From a checkpoint of a small transformer trained on Wikipedia: 1.7M parameters, 138M tokens.
Each number is 128 + 32 x the weight over its row's rms, rounded and kept within 0 to 255. Layers, rows and columns count from 0. Numbers have three digits each. The size before them is the row's rms in percent of the matrix's.

# layer 4 attention key, 96x96, rms 0.163, rows 0-95, columns 0-47
076:152149165101148042104127209060127131162114131173106169138194169176113115087121173146113124066130130141137158124170128186132149075139153167129187
078:070087174097160126133117089135120151123136075115143103116150111126099092147109112127183132124158099072163148197121099174153193113093182151157160
079:129135094058131101147064113071164138114132133132129053122123154120085153155108165198121129111110111149137201155142194122105123117158105127135147
076:135104028161158121136131099126092107110126143088148152134094106144138172106111133107122146147109157118145120123133106107154158163096219124129122
080:121102106150106120117095101088123097079109125108104035110128112132074156160112148092119137113109147128153109060152154128112089190156074143177130
076:100138128102098169155083092172132158144159098109109102063118086072180123127134148089179131118169095172146141099124100199097134133134136154098181
076:142082075147166148106178120148105088108107121100156168141114132105112148097105048101181080115140121204138127122136120123124138184137113143146060
088:124143146126136120131160129131123192154127155078123097146160117071154165114113173129151069151145253137170158120103084171105191071083115133096102
090:098071190118118110121118228083169117157088188142133092127143120139137149191135152126154100142150103110146115144087187137087120158150122129088143
079:062104123147105089141092072113060149126087090129147129204097087133153161149141176095142121107117134168099149112100095122142128154179171123099072
080:121105015108115148149097139172195124049119162163103133133102104163132184126144173143159172092057135101129153146124118116110115117122145126145112
091:096194201101105150147123149087146096219145154113115097153134100096092073166153137130131155113136167150096163086167199160128170182089117115140157
072:109078111087124127125111132162086119166122179174142112104139046133188048127156166180107158118134121122137151106170104163057157178129122074122106
087:144125093113159161120141184140121148125087146064114171156203120112149095134129123133088188158090170154106162149149182163127103166104075105123161
083:161117139138105143148073207174097189135156135113080085207116144116159129066132147170088146109130114139144140118152157055115140148126163129101122
082:134125084145145158121095108173083136096113130083130194145118156142118103150122124120102146157075173110144100108137068146114139101165157156151072
086:170117079101164170180146162138138108110168145139150097179151148171118121130171143135127166056093164092155126047101150074135171158140108144029112
088:071167156042112114156126148157160185119145125141115142148121156132124151109096169143082119123033083131160148136148122094128118187117124131064080
080:146151163150155133120115169119148115135103147123151133078121118047119157151167092145083122074113088097114185199168150175139169093161067173148170
079:110204127138110114145067116084127151087183134112151149106098070103165122114089151098196100088119142153084100147081123174140197118082104087150138
077:148154134127072100170191116097148167135140078170111119152170063143102121154107074136176117136154148085192119139192139155119089101150143125086133
078:100142102179131084125090154126130152167115088155034099151188128082102121135142084136113154130082132132180164113072120127132100125076129080122219
075:120123084146088104054144137097185186088114099117149069120069171121155129127183178104149160115142115105159141107137069172141145122112099092149107
081:148104142113183129089176100118086080166138185193157144137089168157139097116143156114165163145103139123141138134149074195164186144107134145139062
077:130107164107215167093140125134172173145074159058159163146073141125107131112142111128128141120112166199126096071127109160117170149074124158160155
083:103193141142112073178095110079141122135163152123106114130138138090112161098102106099070182100130070172153142154137148136130148156160131134177154
086:086096121150108147103164085166120165080178165110097148149092117153201134093167113135169120102192151152124116131137088151132054073126100059120081
081:175130144087137077094141199117100111139052124081141111110126122119142131117174143144177115122155149104086129154110111245130141075114126153099061
083:103076105081153145138166136127073139093106167136165139096160146094150113230105125126132105111078133189125116158024153110162122107084148184115063
086:123146141107146175128111123105161094144130087152156053148159131165154181043146161077119109114160086123177124192100084166172103169112120122139174
078:036124150147145110149134135122144138122164137074127180113117073137104081109118097148168094128142111109104148112164098101164121138152021102134197
077:152153145142147133062191130118188108162171117120196150090140082163128058102144154170108153135096133149159104125126155175122085162134136159120102
074:104144142132150106107196098103163149135100114100125170124133148098169140153085199157175156119099132195182150155098128146135142112101138117110161
079:123145102170125141143146199153110119079095107096160150160094113123164181092100159173119141085121112149128166099126141043112066105145112098119194
077:097127143134119056115114139077097151133108121119130117120111129112147199108077172144113125034132146102133119063170094167123183086119134173129193
087:188071103127125107136140162102139090149076137108077122167157102088081077144130111130086193175115117104131127131162168155095036177176093136134175
071:157062062127168131098123036165115148066158142124111131169086148141127183116108152136139160097129141110110122108169063103100075196172136131115080
077:075129172080066137123118172071161160163084123203110138126164136149151127095095130106108110110136082089156140129172129084096096105176121114134180
076:108125128128126159083183061159065171146073088100115136181099128152160131139174075109144069130193132115126135126068101201107167129149132113157060
077:128119116122139144111103132145131114172127142176106126133094153149175159159168146149102163148129112057142083115106134133120165116066140088063146
079:125102202151111132102114109096133148093124168156122153095151111114125132137127143150090136192121111155098134092112156106153048197103184116131125
085:161076074128116156129106124200094128057125110125156160180108138140162119099167156084155121088131137135115109105137073079175115134120157159121037
080:144118143107122137144183041104095082168175129150091139142142106117069094106146122186155213164085157106128128101159166141115164154094103136168090
074:125089134154122065138108162221113142041155114087079109130124121093097127164107093135063127100082097143152113118124163086077095137158186116173127
083:102142030137149158134122108125095135057108143149094166160125144161163111147119121140123165146078140151135114170133167122136094155182137090164100
065:113129167126105132142083111111174127110067159191114084138184084078156098121115115097163097103149076122120147198132146140118147169173118102150140
068:193136127099115136102168076078048088105149115129131144096137096141142123149146101068111100165138149127127085144115119156109114138165101095161147
073:089110050119125067163135118075187171135126133167099080105135138145079173111101097155153143113088136101172180098171155093092099137150049114052139
078:103149117136160118120169143096148121118075149043118148123110173083168093094109133144162066134193175101137104116148139156120159117113090098141174
079:118112076047143130154136155171130145096159163171057122165126188138123100152085126160074102128067068115201126141138154088125155145176144162126164
082:118188116130100104150106157083131173133182138165067098152162149127133168103155167169039151094112100098120178137123194060111149173108111110102112
067:112125170139122129066066169148117140125130127165177129104085114110146111125220141121113135130120083193075134119143123165110106141196102134158147
093:010112084155124142145137099117105181086134146114131153124097141146133161110105110109094130158129191108184117120098143110137156116058114110142066
073:155139213098079110128118168084179111161110161122151053150148108087121188141186157156112144110150052096135172163162127141129121165146159117090090
062:053125134067119082123111127078147141167147178146112082178133178130117107119160136105113107130187124168102172137168142132176154112123096199122134
063:088185122133100105142165091146150133109111085143146151108142146135141162109149159145101078108105130104122170136167142116101133049141163128049156
079:171107139115118058138070129128160140116148098129138107119144144117116075132158113178075156065116086114105121126094122124071160123126055138123179
067:056122126179122143099138161082099181095110087138078135086108167129126151102161102102093176115150097130145159099131146092198140075146144080173112
081:098171146113158102106113153080157102133134156159166090133125155116132041147114147141118133096172107118146162162178172232108148147131114127164161
077:118107147150132132064218150155110167105151068146116127096112127139106184145110111097094118159122142145101087077142044145128133114087139172129129
083:112063054149129169115191056131125101072095156119126130149074119147152116169147115134119161151109117110121072111129065114133102102097091116169069
072:155181156168184123080176184123111128144129101123068144096082141128146114123146138087082117172137158125205098150127169137174145082066104105171179
066:119134139135143120117136176106131150163073154152082130128158134075105063071139108159174155117112156079146176154079135164126091146088142150116159
071:086153188109078088166121096105122085132063121113198143139127119167137119094135110176085101133117115142101127142057122137158046091174162089100171
131:128109159114113112129164137107109115190092178098185137101108134145122123124140089101072138135111158102072108158191114147183150125100113129144128
117:155136193083093134116127127098105112127134103150094229104099102112128119077180119147115153192121144152121094114135118151106147157101169130142134
127:139107101177138123142056111162084135147121131097142166157055037115168210131147078118140140114081094152179132168117091120132135108153188127136128
125:063167134134132182094108129206099160154104110087143080118106142148096067138117170133175166148091127130158103159184115090122102091112175096159130
125:095146166140195102164139106123126126141122154146138158144138102139124117138094169070185069179140139156084134137159117177116169144110134091164152
140:143110161126125159104134160131083112139110157169124093123126197071159098113061095072058154149132098097070151169147091118157135155146118185158126
134:103172240147120125111133135131177136132162114104118100128201141088187214110095103048146086114149132117127081129155141132102081159179131170090163
131:072162115119131122081138169144098180080119088106128164183178130132115190137106130194108086145132178084136121133097160117095108116118167090144114
135:148147174095136081111104210082150124135174164205132158167134109112056096148130082164135078085178092092149156123183157150118151038122147143130181
130:097132123178120166094083144111138147165082125048197136145171136105085144126130135129157145147160108154134113102084136156148109135168126104153112
133:120146096141175171115127162199105144095127137144133090107082109085124119176156033128094113099081077120120153150184085094145100127171156135124094
128:101122159132131111094136087106092120175081148091170088134135142135149092100150154140171168150126162154140162181109143172088130112170091150137164
134:146148109104132069127119126122177158140138148108118140096029186125104140186092098149157101123139115226139154130142119120144147123080080194149097
135:163139173158176076089127063133114122132125108175113067178143163077127102081150130180050166191119144165136123094177139058112132108183149113136085
135:150184124107095104164163213139121130110141128114093085135103127106123070146137163118155108130127108128094149156126151083156181180071148176126137
122:131175076133146118135153123108105177153111100143135100163106135149158112117146167200141107119106155107077109157136116107154118131103105081057158
135:081098182106114141096150102155096108097175031126099124095131120155135157124156096136101139142123148087140073150147102130164036144136136143112147
141:113163157166156173061157093128143145139105096101159074116081088088131127125142072105145054136165173136169077137070115223163165114133118134138117
127:158145124127131099115108170077143106221128127135120115110191137128123107150166112158092141129112089145126139150151180189151107091180140098138133
127:135179111145059109187107121087147109170126113055139169170090189128077169130123077104029091109098092116105083103128172147174125168167115134156135
131:060180084112118118154109140179109137124081126123141125178185206143075130133104144120116113135069127125179176136153127153106191082160106170089103
139:106105064159137144177137123120137130126115115221115180192112098100088037137166136096165113135071098128160128119118129093158109142117176144131071
115:147097084095140155103112122194112112148162201110098146081136154158183168108175154160170137189173151161113096071119090055090153086062117135089112
129:095103134125222134130136142141084128136070137069179118134102182096118097122101116139151065142184107184108068145090123138160092081186120133139123
145:144101109135107068098162102027106115142154123149143163178180179132131151140127099140200122102148159090104093089136137142163114124108148182164061
143:103095141120143124127106158127152193082138175145109050158096146085111154081187144155151135100090144133145113176117159077150091182110072121112156
144:164140115150138121135145127177076127113145152155114146135142106024108108104161132110142078130147146092158182132072079127130164091067081087158188
143:092156111135178196081141131118143072157094062138146053115164121161171135208128165114132107171121141119112154142157101191092167183115144114087150
121:077138127102094105136105164083090121224107097176145095175140076121133127093144108163117154130124106092157163175110131121116181201111159156103220
143:140152173117128130181105084102182169183128128165085100081148138027120093129132144157110166098118117062147162142120136155121095035124118167111101
141:151123127096143138118105170181105146142093099086081103120093172120141155112158174116118200151134108161062104189150099150098159108125163148133116
144:149117067068033193109107110126142138119146156142086084190133137107147115136069113091109142161145168128106089180110159145176137104125179115121120